Part of a small language model's weights.
Size: 11 layers, width 384, MLP 1536 GELU, vocabulary 15736.
Architecture: LayerNorm after each residual sum, learned positions, biases, tied embeddings.
Training: 520M tokens, 7937 steps.
Each number is 500 + 25 x the weight over its row's rms, rounded and kept within 0 to 999. Layers, rows and columns count from 0. Numbers have three digits each. The size before them is the row's rms in percent of the matrix's.

# layer 6 MLP down (transposed), 1536x384, rms 0.0331, rows 343-449, columns 64-127
097:514532463504541469531484510495511533548486530517554481517498550498492463483483476499519489512540484464507533486487487484480496563536486483517526469517538496466540504481503501531536541486545529
102:527450516531494484524443478530534531509486491492511482509460445505468521532507534489534479491466521475502428500477506475534475487473503500463513470531512477500500494512494525470503471491517519
103:538488481533501501490480487498463507493489495474490505471516530482516488487482505495487496489503549517498447496548489516528475530488544482519527530486546509486518521478484491505527494470498550
088:509515486498473513490476515528554487508508479474447519495482511506523506482488461507477477488548546501517491529497488549518502529480472480524557522491500491533538469493555483522483478522474467
097:497520512479498540456489473515485517512483498481528499528468481490531505495511494532501525471474503510442474511512526486491481500536495492492482491471482523546512469503533502517490511513499495
106:510459494504519517569500524534509530546515510480515512529500488487507495500489523537496483534505487518469497488533513510496459527488505451477479491495456475490478467479491505484505502478481497
091:501462473477495480449502492459520458498528544523495481502474496521506513508477517520494507525511469529516458510496532524528450529489471473491525491489497485513498506518461491540581531523528477
095:498484450523551547500498455491499522498512516449527516536538484473495457512495519526478472469521472488493512512460494438490527544481505488490485482505527504534549510529501500508472523461527511
097:516523472474513514485508474441477529474503542544476507515486525475482487477471495476503502495466455567492541474496497502517481497457502483534520477487519467485508494495536513473473487550470490
095:491526485516473484534512502526487469516515498514494488506464492515543505485521451496484509476484513498506517489538503524493497518516501497518510509504497501464526495516487486554501524501526506
104:523520550512553496528497508511486486500523500482505502459532509488475489492515537502468469516505515467525478487526445466479497464460482492487542501495533467467489509497483480502501472517492484
096:486534451512530514503509526511475516513515452493416523558432450467528516543523529461492512520534535522454445534541538524475525486554538484425493469473539498498511444510494514506470533497499481
101:506462506485546527478507501507475506487473503457505511527468455491511498515487476442475496463513530537468490541516495480535505534520521538482496502501501473536529504514500492541499539488568534
096:499454476544517493485486490480450478480475485456522507485491463492461509458503466503530476499466532571482477505501501523522485566468486506506482521509480479468554488534513532491520517482541497
101:476484484510517501493468515459509490507507481513503495503584507538484503530504464492510458542504524517479538509521505497510551464527461523479504497483537518502572477518552490496479480464526515
094:520521501515529455462513538485541463498486494504523526511483486498511490500479509502503525564465462517476502470501469508547460492466525499460502489507487471536493485515497528497474542437490544
096:563481510524530506491501502450480512478471513547512483471475509557501490479495504536509497486508510535492492489498532471476504491534500513498526485539486485518476505485448506511502537532480530
114:518510528496540484520394503477479477543520513522529547477500501493442522506501494451507501502536485484478537498479503512502496516522501516502520500484500484505535559488527485496469488500512520
098:476518498510483513499490517501493493483485504528534479546505479495474534499474521477531489556537537500472533478559494457487522516495477537508494462508511471509478511471491521525488491520465472
101:479489521512484504499458539494509513483507475477488484554509489471482461489507519457477527490544488485533509492448523486526483501515518514510493515489512503512440470517489544492512500526533497
087:514507502437513535467517518509481523501531475510448515503465534499494472499465505517485529509513484467479520451510510465483491496471497478490510520514472554507477486484524475503489497524544518
092:514505485493518483507530481513515501529446520525474469494508520480491546510495516528485516516491512499519559525483515484477492499411483490494545535500553495504506492475487508503504470518482500
103:461500530458469556483493472506533498518537501533476485493480497528471492501459464465484478530504529495499509533498505518461532498446514534508520488513543463499520504520542507522478493462510469
101:537511511517483485518486468484465516492519498514533495519476468525475512488505522478494437485497536488469533487494502476470435485499491484494469533513533533488497517473465520505523476490505448
110:525488524489487547482500525512557467530484508497509533503527500457491480483497486507510500514448461494489495500527482490499508529499477477459554504521514499507473516480490506461443510498477490
092:473554516484484486502525534506487532522480521526502474501492549505523463499436547505458502463488511469527531462491509471509496519502564500514544537487505458488460489521438510520471457491525533
104:507510547452505450470499525523485481482516478499467522466469537505522535465479474477461502527487490470521496484484486449473535497469509506498495460506520521549489496453482499463517537529513566
116:492471448494491532487489503526501487539519484520522498501495512468505524550473515497507489518539503470475478488544532507502503509488513493496499518500524531503497489480501503565495535518514486
100:506526509439489475475500498517492496488497506489446506503550452511461512539475497480459510515540506468492492493469490499495519500529483512537532523520481542500509525469549494481478471536511526
107:491479476488535473485509518508541495459475442532502513509543491525497517512506473484487469475492439438463516443446485497475489484479505531499560494504477503493494528494482478500523499435453540
100:498483539522517518499497524497491487525487497538479449473512480476456507483510526484500472458470471503518501527491490513491515491460494513467500459558485514508512467546529507511506511504503488
109:522529513485538552454479523502514510531511496530519510529453498500480487496507491521461475499518494540520476492475515468482514536499507451482496493527471466479524488489523478537487474499550490
094:480509463485462499470508478521540516514524504490464503474542495483528508451501533529456477493444504488463504482501529510515480472531485460486473508520524488474487455493462492514481530481512483
096:494492476490462517540496513459521489476487496467485456455526524483477527504460553492451520496520505463502512468534540504536499476500505452501484490487511514508490513532509449540504515512477476
104:472478488496555496504485493515534482488482493489510514465526525477494500486546488471535556525536499525526480465512489505496551525525459490497518489505476495456533513505555478471499497476498492
119:508551493474531521456462499539540481489486499554555440511529518510522526495429514510506488481474489533507483449494531513483511471501501511494486475496527486525521514505514486461504508495539478
091:518521549519501503488488481492537501498507520516469531528501450538499538507508492497475487536469507529476528481499519480513496533460476488501523491476517479501496487499475510443490530488510468
099:494482468512466505551456547479523491481512483514501508526482529503499513430537442425502488507551484509474447501447515517487476482474519522544498481496504501496468427506506498523476482512520554
102:493532483482472549540511501492477500517502504473489539449439500526475497501478526474493530508494478515493498513477475496501499482523524480493471461468493505526500486509509495503493469530470521
111:497505517492475486493510463478520525495492492550522487519512487544522515507447499486496565494500479509502494466493538503471512534496509470522499495514520495530531504530529472470486493493525537
097:509537495456536493509507539527507531502508462512531461534536497520474497519536526505518472505498524511497564490521531499533470529519498439477503523501500490532560463511430496512507490515494531
092:510461512518505461488482529499498460489460495505539501482485516502528504482492460592464487490543529475490451495478527501527548492489503489482552482538545517525545470476485514480484489516505491
108:484486539474534501454519515482498487519490530510480519525526518493481468508506478519506510511505465492503474447498503521530492535499508521501538547498489491516516470527502522473422503521516518
110:506468499530502510503460505485524537537512481430492522484451514512476503443505480462503486483507468518508518511499493497499493514503524483523449509522471512539464481488502512466544531443469501
104:536516459522474467486493474540521491491494524494458512475509495504491502496482501502469489523481523508532493469541530493500465479467481490519537530535493547540485523491551536464493439503488504
100:525521536493489487486544481459478504480523493511519484553536440538552513483472511532495515526509470518486491477485526537438471494522501520487486498502467549499509497455478487487500520541512519
094:497472491509468530521481458475466521512499525503467490491558504512492454491499492489552456484488498535498487492512528474514484530516527519523491526533492516461470500540489501527522529512479556
105:475507521534482519517495443489470498483483477447482514476496550528483514482461495548475459521497474456511520472496482508526503486478468478498506516516493508446518488458467504505449465504501440
108:490479543485521535525500513476512519495460481521504507527469444496492491495499517481468460492496488485498519514518486494549473511552455488534487496489500500497469504500479500487508444500496515
098:492516520484504535492537543522514517486478504489497535479476516478474478472484467472498505504476497519509506487537507506496471507538489528516485513509454480491523538487462462530474487498503492
099:516488466487519501524470458506533488503430456494534498499592483485446492460515503485532518535533505500474529515518521506541487514485474485487478475516493513526491505576476495457492512534525517
101:499518516531471545527508483458532509523484487478499522510518486454513494515509504499481493533506489496488484509448497513515482484506530493455459523486469542514494502458488496494478509502462471
102:522507471493472503507481508514494494465511531507504459500519518497512509508476516523549474454486534490562561517490482514509541517556488516481474501488552503502503459474477529491544498508508486
101:461530482546491492473508510493524491462503454508492476444492517518492505505491489514481483469508490478491490508490516472473492515521518478486524513532561507494498492518423498472521500555462536
095:490483524478492518532518485519484518524463534487534527522535482482489495469494546495527511468516464522489524481519515527500503524514528452486477477475480502472514462493482450502483458490483499
091:506496486467476529483515477516498520507489506491472473511509522507506485499502515493483469496523530523505550545468514496468497483509493513512522474546457528536457476478469486511498523474508504
096:508452473512531507530514527470496558533451561484529534478543482519516518515472528459445492485497524493474478520518512551508495498526524497468511534521470481475528534507499487503490554525537516
103:479542491506462505480525500495485558495474483482511545517545471534453557487476492501528494535548497492472494497505495487479462485537483509431514526489490469491510447488481504492419507470484468
106:522499518530468489508523525552501499517503478504478507490484524519501492473493473505505532538497517476480450481512479503507491519483534546473507512493504525533515527501494498517494502540473496
113:497489538504493479494485533516504511500509471492506513499492508472517563485502521503513520464489494483504519516508486507487519492528470480551497498516525512527559499448513522470448520504486499
113:493501505507474531521462519511462490505532520478480498539445551476509514504574521485519488456457509484481524474468478503523492540465530491505502515528476533510463511512474467525443486521516521
093:487500522499482473506504509469541468486464523462495506485536467482539512528426516503478496546532497513504493494497456499499487529507530463495497500467510509515541494467503506525525536486484548
097:493544501511524509476514484504520487489520529499505437488511492515496496529472486531502524489552469478543499491517484545525506454466515482537483448499489487477528457535518521498515496477509504
104:531505517503485488506472482499482476491528527498507514538511475549482480481461479505540468470507469478481479521489543467488514512503548508524502472506512461504476511510453506506491491484513487
089:430503565512505505514477518500468484514497472515520491529495496469465481494473496476506496517500506506494498470497489466500497508515499463504477532506520553547516472494476543473519521502499477
091:534525522480477518520528504451505544491533525518466492474537488473514497506497479472498471542461525474495493515531524498502483528501487508505526512474480468526519542513496517474511507475541529
106:489538483487479455517487518514488498496534495492491451531509478459511520518494502496547506533468511473486484509520499471481508509484501518507450499470493482503500519518452498521467463465480485
093:526488522480541459542496475522508502533497492499499521536521460532527466478455476464517488430515513523509502480483474490541504503511557496480508455505513491491482494509480493493498490493522480
100:499513503520522496504505495509542495484489507524472506483510484529547465504463457478488505499501545508477470494496492484479478527505453482494489457512511522476484492497498496460515493509479509
100:496493526488500476519522512518491515504464477489514492457501455500448469479479483515525486484517513471489500539533511519497486502508490515505509514464479480487481536485513500519457489459493484
093:475507490510487473505500486546483482518468527513458507528553497478532503498477519509479516471514557466501513537534492499510505497468459512478516496478468500498518501513506502481511473528503485
101:466510520478502486493466490489476514499464485498485481498500510516504481536512530479477520478504481503549500502552498516521500479513512518477475507497542511514477475488490520513488494487519497
101:485443492484531468501524487475479511482512487506522486528533448493511462505507528447522450520481512463505480503524503446510510543440490498506515555496503546438478500500518524470542485511515517
097:472508532496511461504516495515465525520547523476521446527498508472492449490550504516559493481465484468490509489489504505518475464508486529472493532513471507507498484506472476506509491503497528
106:470473470497490500517476532488394555501506543526493531501503496500448530488509513530472490507521486493445501517537507470484499507488503454515491530459490474514497517528521509515503496511505504
096:482480581473495507466499505516547555463502506482504552496529488516458463507443499482514501458511497551505494521507499498498508465507535507494471526463519481449491508497472524504488495473516493
104:513517538557566452458524508508530513463486499437504521439528500478458472506480477517513425511459501479523460495489516536537464463446485498517490479532500514493498510475508501521485461514512549
102:489478505530550528519491506527472517490462505518501505469529470506495497502462557524475498521490499499515468551501476465484509501522531501501503493501498500488516509502516494487490479502509484
100:525467504503544464506511518512516495513518500473525482484458480499503468501503499473484517519489527529515462477489482490536473502513513511526488425480485511522462483478485491508523465474500486
100:488488487512513458506473518469462496455484529551485543570507455499465474497540489522541496538514465489483545479510472507486496489469483509470518507496509481523487512478488487489507505519501473
102:471522493471466507517522484503516482530505505487478462461447536525497477524512469447487474476471470518493504555516508483505493484476506537508449506510484487510494493484520478523493493474513488
117:496494512495516499488482551469482509467514504519506518461480495509500479480519488482482528456465517503514515553501460492498511488518519523502494497520481553559515454506506505438449516519481490
116:433534482468470505485496502493508477510501505534506518494536511489520489520476476533479518486531499485504462473469522526486537507535512472517484470499526523496532475505505498499454564525499515
091:487512518475548466496526509470471452486523466514474528497476516508521485527487546528568511534491514491507475466538556501517462480486512509450485505517497523525483485520498461495526525467508542
100:517493522553523529502524492493521492532540494466438515497519443492488514531483502515474511495480508461519451445504495507543518544484559517499499499438506536511476486517482484483470492503518522
110:495469514500490528517520527543489489473481459524507546522508537516525517518530485494531501503486487494517444489482540496483488452505505530499490478490502540487516479518493473491497534512483507
103:479547470514541525500501480490527456535480465480497523487469474465459453487514474526473436467503476506446531506518484494463484462508523491537488526484477517459548490494537474494460479506476460
096:506519477470479478477489488492489430500510446487502512470519501470510513479522517462513523511528505518516524476518507531514498514480521514493557498523520467496485514492463501504523451499510509
107:513504481508461487486507492485504460490468524549538476540520409473486465512490487517504503527527534501536514503532475504455541490462488479501475537504466478517472529469495481481515517493515480
096:482446471530502534494506548480486546478543506479494494513475481481524478537489530463478509478497514531519466507519571480524515503526533528530514494494535493509545513508507531452505490497492480
095:524461468484519494486487578502486499493535505460504528488508502525534532474525468496503521516457534491460462516514495485533465481503495505489490505498576513506516476523536534503510478479458515
097:492481468544482458521489493530528504515483471501473511539496515498510530506475495507493519490477509509529509504479479508467485515546531521508541532503510455503510507493478500473492529483542507
097:503538518520463507512493492472512507534497514472550502487543447496473466539509506468502485475530506500470468523553461496477511497486512486494500480497454460489507499485496513519474510477475486
098:510531508472488508473487517515522485494513472486513476533538489472525523474491487503492429467474504470473502482516475528530493506468511471502540477530509495499496523497509478525490485485522490
111:499513542474512489440514501474482474540486516499523470515498503473487480512510520572474489496523524532478460468526489484482533493533529495562508526536484484521499456480532520496483526517490482
102:458528524489514495492526491512489523509455452474495504493496534512494508433475449475477512548532513504505494487492521518489499525507480521513504486485501468499486503488465484504523469458509534
097:500528510493552484496485461542488523507472482522477489522554511491483524520491516512438487469496489504488513514480486495473489480507488463506532512510487505445505503502492550471518490498528496
092:490472499552455507554474504501504507515491523493494531461508518496493497498531536473528529499504486489493461538516489522513441581502497471497493509482548450485518526509506496489488488506533523
104:531479512462483499515538503493471506528481488452479484482496490480470546521506485448518504514507513514445522499533435428508498483416511469497504496529510494482520536488529505480497519503517515
101:494499516497447497552505489476496473448535492504455498461500464457504443453485438450537494463510500487505473505521514490491521512530531506519508514480495532529530517499488488506506476485498477
110:529567521520460527502510512469510494539473488539469487509499492529534550500507447487529507477502552502463502520513477488485510525555486495532540456477491527499506486479490490503478481474498531
102:514514461483507515503483523541530500501506527499541478526505485525522460509507502510493503475497519467536532515545514564498539455506473490529489482554530484516488478509470462511502521482515453
096:507493464472533492505455483520492475485486519519495425538513470518508470531490513509468430489497504497495493501488545489533472484505528497498464504521514505489487480523478494515515449466469500
090:501468516445513486492574476488519496524508522495513497531506515527473500484498516476495510526508508450470460502474470507495461514547493497481505506471475516525503490506500489500507522516487444
108:518523500493514539508472503484500503454532475475523500471512518502533503483455503503479509516545502464484521485518488500446458484509485477500516525518498506530474526493486564485496537504492446
092:514530507483482471524442469528496457461497527489507488526508505480491494520485531509474486469495483504539516475535478486487484512479540509498497480521521494466533532443505503496511498555482525
095:502493547503535462492508518494515509475507510469515492479521475475514485456495485499490487511532558482474551499509488498472482474506525486488490501509518562498499499483508477486497479535466481
# layer 6 MLP up, 1536x384, rms 0.0677, rows 344-450, columns 64-127
107:518503545462419532490528506489508529492487486480509435481474523495508506511541473521496498517496510530504503519520446517463495458533529541497515494521528525513503491525486500440518527472491490
107:510490455527477466517487508509494472503497499493479472565494531489519518517481512507487532491497526495479509474491543520478492455505486459501531504503547503504460500508535470496498464530486479
092:504451488485492522495464493511487485499546526483485511504474565472493487464548569536462509448519490512512522517507508489471493474499511494535496483499498514513516523551496502498512528497471522
107:476499536487509478428514462520502462475511468523475502481543505448521480497511544542513517488489497509511538516484506509529476501490499478503518524483474515525533477484511465450489497503492493
104:519513493488510458490517528487504513500525516485510495476491455487482476489504496555503501501515521470526501486544500484499443523497472504472471501505472474503482516459495505464490478528495503
092:504453541506462487518507489461540482486539479509502482468470516537546485508486483496500508451518466517539508510468523495507530563516471502485530484477448496522513520500509513559501489493493537
102:482502463485492520470482502514464548501475468507487530486445514479538487482517478506506493549485550497486494507496470488500448552447479528498512470491498517482472495467487499515546532544475463
096:490487537504523553502552476503479465546497539457503509483525491495510539505475474488485512503514477502494503499494499511516493484514479445475512536485467502534541484496473521511471496494550508
108:521499498464492478495515502485498454508480469484464532483477468504535500512458497496435492487445509486495451534521500517530499490486505501474504510498550506469517520506486496536489460508476524
103:517482453493524484498510486482537491502495531477480479514533479511495479461495514486473468500485470517505524467491451512461505489464507529508554524511480504528499490529502506505481491501516492
098:520517460492564503439519514462511484450516481515488530500537543554497466461499480496538487525467481437494525510535479503530477438494467478505492468508492472528503484506509501483527537475521500
097:523502508499526480554476482462450485479498516490500542533485488507517509510559489487531478489446493538487512544529493433530533539464486490494501524476538533544500482477470506529487483505521523
093:476501499469488513502507508493506514512520538477477498492491505509479510493431489525470522522496453483509484505428478483502485478470478481498487504550495498513496481537500536520448516491478533
094:503487545508511485507482464496511485507502490465492490509584468492458485511542495457464496555509523501505551474494504509499538473551498516523499506493486469447472512456520558542503471537471497
096:455548521496479528503472466502529505468527458526517467450558464510485523549513542500495510480590518481501460538514510545443507511484481461491515459482527494510498514506508508485518454503488483
097:487519470496488510534529484504538496459486478493459464490511507517487485469542542488498532480476498528481493480488511494512562538483496528542480486506520505549507502474511501444521441459493523
107:498499485504431513487476533482495471514498534513466466519529533508538516527525532526524508566483520495523548503506515478525490485477509486505516487496495516540497530495471526535537510470517476
094:516513510557512487449485449562501541491484521469498519490522502490479506535522522497468484483509503495509546512517506531517510474486469532440531485490458429511501502514492513536522484530465464
097:440529514457462477536466486530513520506526485523491508479500491489468511498488471485505503526516501504469534500481466488496482494504429476505483504497512511434493557491508502464491531488500523
096:507496503506521477475514480492489510468493458449499504490487531461488481529490517487534499541523510472486501475489484495493519537519529528515516465544478539466486497485538452481542497509521500
102:458476468538503484495464500523523450491558528471509542485496484484515506473506535470462502521512478463459471524514487535520506478495553511483475511514498507494484474510519522496501528491518513
110:525456579522550486505527503526511459505477512539517483482479512503480490480476539491486525502490467520476583506436509486497514483469478519485518511481470501522524523467556516467501490475461485
098:519494515466500521456460494515486523499537489478468483437493507523488536492519500531496524548484522486484487515495502512525529505498503474501483466508555533514484497557532537455549528504499485
107:499491528506489508533515531474520477477466487475531516521480531510527522473489497513517530514488548482522527491482490514480485511485510501484461441513493513537471510463493476477505485435491523
097:470492496462505491518508520461495497516553494471466486497471532477510524508517512495492538530513524524477500523471529528515512486537541502478471511550570547470499513525523501503505467511473533
110:498505510525506544496491524521477484492492534485457488484493490519479469527531523515491493464496518464480522501489518444496541478516518522527472496486502494513489455483519502540512521540490510
103:492479481498528510490519519500522520517490526527523525485499514476532492523528504488493524471523494504465497507474533533535468496533495446519497501523519549519491480478534497535476460487496499
093:473515520496491520516487456514529501527507506534514475508552471512524523521505509491507538507487529509496462475452465472516471461503506501522531550513498485469488510514487497505503466483525469
114:513496527533527530483481506484513509508533524522491471476494506472522499469489527471504497482513481468452515481490511503521516452480506494544516487497496507514545523486489478481489461484493483
095:551481471520512498479495457517504536486566506491543470486470531470468452518500499527469504503521496512480472515517449507486510503486455497496465492517536545499501500521436511495468514491500498
088:534478490474441519481496494483488489490488506491503489509506505507510456468464476447503501470462510488465491485513474527527531468502519499477550472510479496522471484489482498477504548499511515
097:483459549415472498504477504499515490520507524496509514447509487493506512508511551518500471490504493509501495425481516483515530522499550516480520551518505493531475508502512446528462512536456512
098:500471512519484514502486459515524490479520493484489503497473521525490488469477498514495482473500496507520500516554455506495510467493471465516527518497505530513511500487498538482448504488520506
103:519528522493499456505519515524513482489502499479514501471544485545508497493547476465516478506540488501520422479474452483534559545522515492506509477509526499520543508493513478495499516512501497
103:485477452495539496486511469502505495471507505508490526505525474521504501507484457523520513507554455491482552459493521480440499475515498475518504511481484495506495502513488475494501456484465481
097:494545519470523497505457502531507523509470486489490514476506441497512492501501477502494490495543496544455459475527513480499546476483487493474503501511502439491498492514510520484499489479477520
110:483502520541477432436507503491486462520492482507476511486506528440480532495503454474497527496513468517504472482516484495521485525507508492525518500528510508521464460530503501528509533468505492
094:450502492477512527472513516529514520506503473506540524480483509463497501486462496535506468525497536487487511467514509504511519484492515476527510515486497501483507448473464480505507514489481531
106:480472492495465515462517485490506495497468538485514516502454512506481483444528541478450542496456503474485494465498489512482517455498476484505525481524515459525534485510517509475494467498511479
104:469567480495480497503505495452459471529517502470456462478509570523484491422478508474486514519459465515483519519468496537510529470494450513502508465486549501474514499505479498475510477496525487
100:500485475468481488491512482489544501548492468497469498487504500478510533496552482503550516480487500452466504478467495516512484505478540506486542508513499519505486466516545526523500436498520529
095:461489524476455521472529485522503598503480488503499524508559500532475522508567545485487486490483494527509492534488454496505559484505501489456453472505518529493510495503506472510522491545481501
104:551513513494508506517506539488501493505487535475473520535468527526509475471497493476489506532460531474514523480448498541475445536491488507475481510506497508536474539454506502508529498464468480
099:490475515443496520531514503520506513521512506532478504512510462471493535458505500527513473454516441518481509510481494490522533483555500516494534472462516520509498477529501548534513478524516506
096:514501482513521512449503510486511518525489519453485520499540500460506489489491498468510508496495490504526519476492474433491520492525490464518472487482505532497494509479529451510523479472528492
100:489528501502477510480499463504475497522517524522503461481495484509555503494509475487523483521503526483478461481506510512509494514492484448486523552521521530485504498510518531469496533505458507
103:518500475533500543495494477494539471551513495489518486500508535479525499533495523526498525459553511504546533457491499489483518510497463491509498548481530524493477515522491527513482452488500448
103:502499502504483533514479514459494460500541505477489476474476491513538514528508484521487449485490526526504491476522508460465498476541473533473514524511514546536489557471522517491546514536500543
100:497503436513458522445516476509451494518520490491494537488536555505492471467485531535518476516468488496483508468533519474549493526493498509477505469511484541513521495475488494511511543502497468
100:493521448486451505514491468565530472529510476509507482490495484491490471501450503481490517505520490509470497524492495443508477524484528487525497480533559483486484488558489474532487515498513505
099:489545524485505513501559509533470455450530544485491490524502547492517467530480491546470531448518505492491500524514533469516517518538485522460487502491535505523506516503462500517506515506524493
091:492519514486487492480530533476529510467470481487524565491525544537528519488476504513487489454529445474506490466500532494492485481488460465469521509533495521536516498512514511512500518517526496
100:468474492454567459489488441474489498489532513461536501472475448509530493473521515533570562468537490482474505516506520502490504513500475482491498508526488483487505517507457536516521469485494499
102:502561484489510535484525486463525478478524525491474463427452502502476497507513478487495490497517504475520504470492507542493497494515536468519455499477501520542517539517496483528492525537479471
100:499466489505547499513474487475512464493469483513479509514542503492499492552502536455544490479483500568496477483468520529493548512521518484509500513545484505525524489558539521504510495541509511
104:496510497482473505519524519528448467447491507486462510481518529516503473476470515486489539463502463506490513478506503468527534478492539543507528516553520509492522500472538537499470498476500545
096:500496512522516505468509516527534467509451493478486496511517526477515482515464451546505485491498478489520514451509509517499464481520502482462498480505506490505525470490479506502514512523477476
109:479553464533484519527538505502539487535495509528529478501475501538511505526516506495466501493517502511464514501481489485500492524456550524511476465494501496505516498492522464475483491518491496
105:527492525502468488497521530507501504499475518467483490479458467503478467522508479474526504517472527525516475472531483494507513521514531502545512459533491504507464478493472528516511505520514486
087:483484527474510557508537468492519454522509509547518515485456513528492472492518526476491481440506475506535515487474487567488478546472529510547490525507484510513496495487498485466451495493476479
101:490558488520449538491473481494531474492458498481522495442450525464519461490559517504513515487526439494501511485498565513498497491514492505503489483491529516529481474474492487503513491532520515
098:488507465525517525504507487523514482493501464457499479494497495497465489474530542478563494476494516456540519509509531494507505509502488524537477519521485498488468488525497546465513503475539509
104:461455516516530529526523501559517493481503527508506496518484479529502515507530494520524495474549467457503493477475519475467491536528522491556493479453517446503511455489465502567501507503492526
090:487528524506530544493463533531508501503467534542511545488474481459456512528530514500469499462459505509541499511519493458473515524463491491511487525512518501526506480473507490467500484499520493
095:518534494491491478510546544477480552535537488499509519460506451512511502562476496521496532502532530473524480472491514530469499538496498473501528520523519502534483496557501488482495494457508485
094:482476516530519501509500515484535529513519507534483522448505460484503476471481493508500507515530495458509544472517463513508501537461499547480518502496502495501551527546549538500493506487476464
097:539545469480492534468530513448520555507505495504476509485489481479509490473499504514458527504552510534509504502512527521520459518511507481497527523536539543521490492476504474518521521508487521
098:496468525532500440469469517474451542492533461537463532484508472497475471490494504482503516501487486494531537470477474510500516491504513497472499471515526525498502496480493466496508520526565539
097:490544520494452477503519496473526472493463501464503477463509507446492490497510476483505546501497455472453497536508435498500455501514518528514537490537501469524510509538525505486482532467522480
101:470506523514510506475466506494563511522522503484522558506493499453473478474540468469492526497508485504513491493485498528520516473504436496468476498545466506526522480532476498496505502516474465
101:497484527473530484507504525472530521501509510476454505513447493530505491506555512441514468506501496504529507563456481476467473449502499501484499456472517513525495488516522482536511483490501547
100:457480515527513459505527462451527526470490473501503480499539449477489483471543492494477496491498496520481503525505479484516536505497488449506467520476527508564502482466507510541523509486496511
109:492505495473510460518493501484523493512502520482475503566488502506506496500503552451537489510455501493500438499473517486490485535548481515476519510489471497518518480534497436547495508499515543
112:493494497540498491464496523478509462526500521513484515475442490490510489478506481523463510496551489490538531524461526510538497481489497498498506504508490469508484504474528489485519480510495528
102:504489502508503469506528498520479479517537498512467455473472497515490531512490507442522474441514521533475502486465517495514498555521503485529472480488531478510506459527503502468529491520506498
101:484446479517543491490532453490486485483518529477495522486488483439524494484507524541503492478476539526501522488525511487508467518535517495487478488507494520535495514506463504507439535490522550
096:505461540479472517522542482520499487515535459534490498461500541494527534491506504486525487491471504497488527520483478519472504516483478483512432498459536464521515475555541543527508520480476512
099:477491518458478479500481472478480503527462483494459489495516494501441496501503481498505513454483469489507509533468500491499528491512483498514466480517494543574522484501494487551479469512504486
093:474539460533521454467514501529528475492449519463447474459535521502502499539475499520521485528465508534515490512467503511470493495523493523474521490472498447542497511467481483504525542522518528
115:475515466463497471489515525512515538475479482508478481489523489531509532506518509489488530436497481505489544526481511514507490471513458538506486529463508497518501462473475484448499517476493523
111:515463547441511510481550481478495540517507483512443557476466475480512506490479504516475482480493552543495519514494453493514442497516508479508474517521503460535479506507490496502490536504532488
106:487509465524506527502473466499460510508472469463516453478533481511504477564519491515506525484488499478490498511495490479544508550522492519499513502473516522491490500482485505522526512484466475
100:479547523463522527456549488486489494479455525535503493487553520488523493491479489521531456520531500538513487511539447459500495490490473494466472500509480466536511521520509540503506545462535520
085:504496505478510525487472514544482493499517503535511478504509522507477475508526487498461504483504535520504527507450499516521480507526525479515488484499537467471449502501517451527440465515493490
106:513496507494529504510486493505499504533548481506493519452488488490511534516487494501496500476513490488468499463446542467522447486565473485578495486505525557540538476477473516509508530486470491
103:516529506537503550485501517541536511508502521508523467472458460497509489520511493508506468468534479496489456488497499477489473470502494488499463514481534467507468496505504472515483540494466489
105:501461495479555518508469510498510489478479468480468530512515495474492499477486466516460504510518484574479517454507513530517523475490459498456525488518491476509522465489463482510527487494528483
103:488473436466510535495469475512460434475494468475489529464493506534506560452459527468516517500503509487531548496517504503495496487499513519520531540489511528499483490547502512511474462504526501
105:470517504484494530532478503469497464463485414477511476479482505474516511528481507519505504513499547492495473466477518493533517518545500504471478482503488495492459531497506497500468525491484512
098:497527462515471541524479488554505473491518517496520510472514490487526480539571498535507505512448456505482484500472497495497515544506503526515455489505526531516488512535486485499502540506487483
098:516494537520476520543473495517512471478504481468520486506499520523516517528521545441513544493484515486506522484494480472510497547500480513502494532487525483551531490511499502504480470521505546
104:472493493517531495498479502530523481474489516521479482519516491523547532517456483513460473497508503493551487505515517473467515486492518498493469489483502468474521497516453484541518464518479484
104:483511471464503526504484532515537493487473498509510526519510479505514508487540474486529472506490530494496455481486538498475509485529508442486519469497566508472481450478556536507479486506482460
103:491481519449523459503486492515532492540512516468514527495425484487537523532549432583471507494495509499477488457484501476478495488553523481549507513494482480497482490498471506522533478521471482
097:467501445473464520504514483509454488461530517480460499508527503494475479532554497498485512466501513520513482508502525499490476440518518463469477471538468478510534482496503454472536470479487458
101:478476531492553459453489486503460499469448520514479524467513509511484490489514478527515499480487510541539557546530482518446495539528464505496485491485487487487515513502519513520500489506505528
098:500510480472492511478482486538539509474516483499471543492419490492482499468509451478471500561536484520495464510497483432494528522500476525444465510501498528532493489518483522518497471451490466
095:501514464515503526449475507519517503515518483492541535478490530537517459514500507499479513471480517505511495516543520535487464510551520501526477526507502512551501493556521448496503482486472533
094:529496502432504512453509500492495488523535521542448477458544462465515488577494517489458493484508462533462514524449511489474495531533553488486480508528521510503487467556516479525466456522479482
106:456517454491533531539525483506497478514478469524520495553488457510523515528498462503453499509508485470462464506487495515459539488536480484493481512473477532485487509503511480498508554512463541
100:524459460485554476484526527546449542513499499482495490512462485541537526508464493473484479465485518509476487486537491512541484483523516461477502477517475489500467490523474520530530478492497504
099:434531519492474512500476516493468489486498555498484505474504492484554506494447484526509518497482472459505514517516459506504531508502505503485499521488507506548497464471527461460547517538530490
102:519470521513530517507499490524490555536505434486455451513529522482506519509439483504498486485498498534499506519468489497510483541471510542524486493532525508475464502523484476515511491482525476
102:512547518495468545475489481510535542505481449512489515505530473468508502513498540493511494475519537493484456489494484501475529574465484490447501510495520499497542503503523454480495476491502506
097:537493496440498516525505477547499484467486514476519447530518457501483515512497497506486506497526540519541475485515487493501523518500522528502535473486503513511493504517517478516519520496489484
099:530490442478515500528507513504507497505512471495492521479458525470478516502551528509486480458485468520477519504507492501506493478501500505540491512484498475521532528517511435485495516548487452
103:517533477524447460521508497479509484545440498481471472476497541458515500476493490483570487539556508515545483497467501506524515502492489469461471524499506508527495499527514486557531537512532540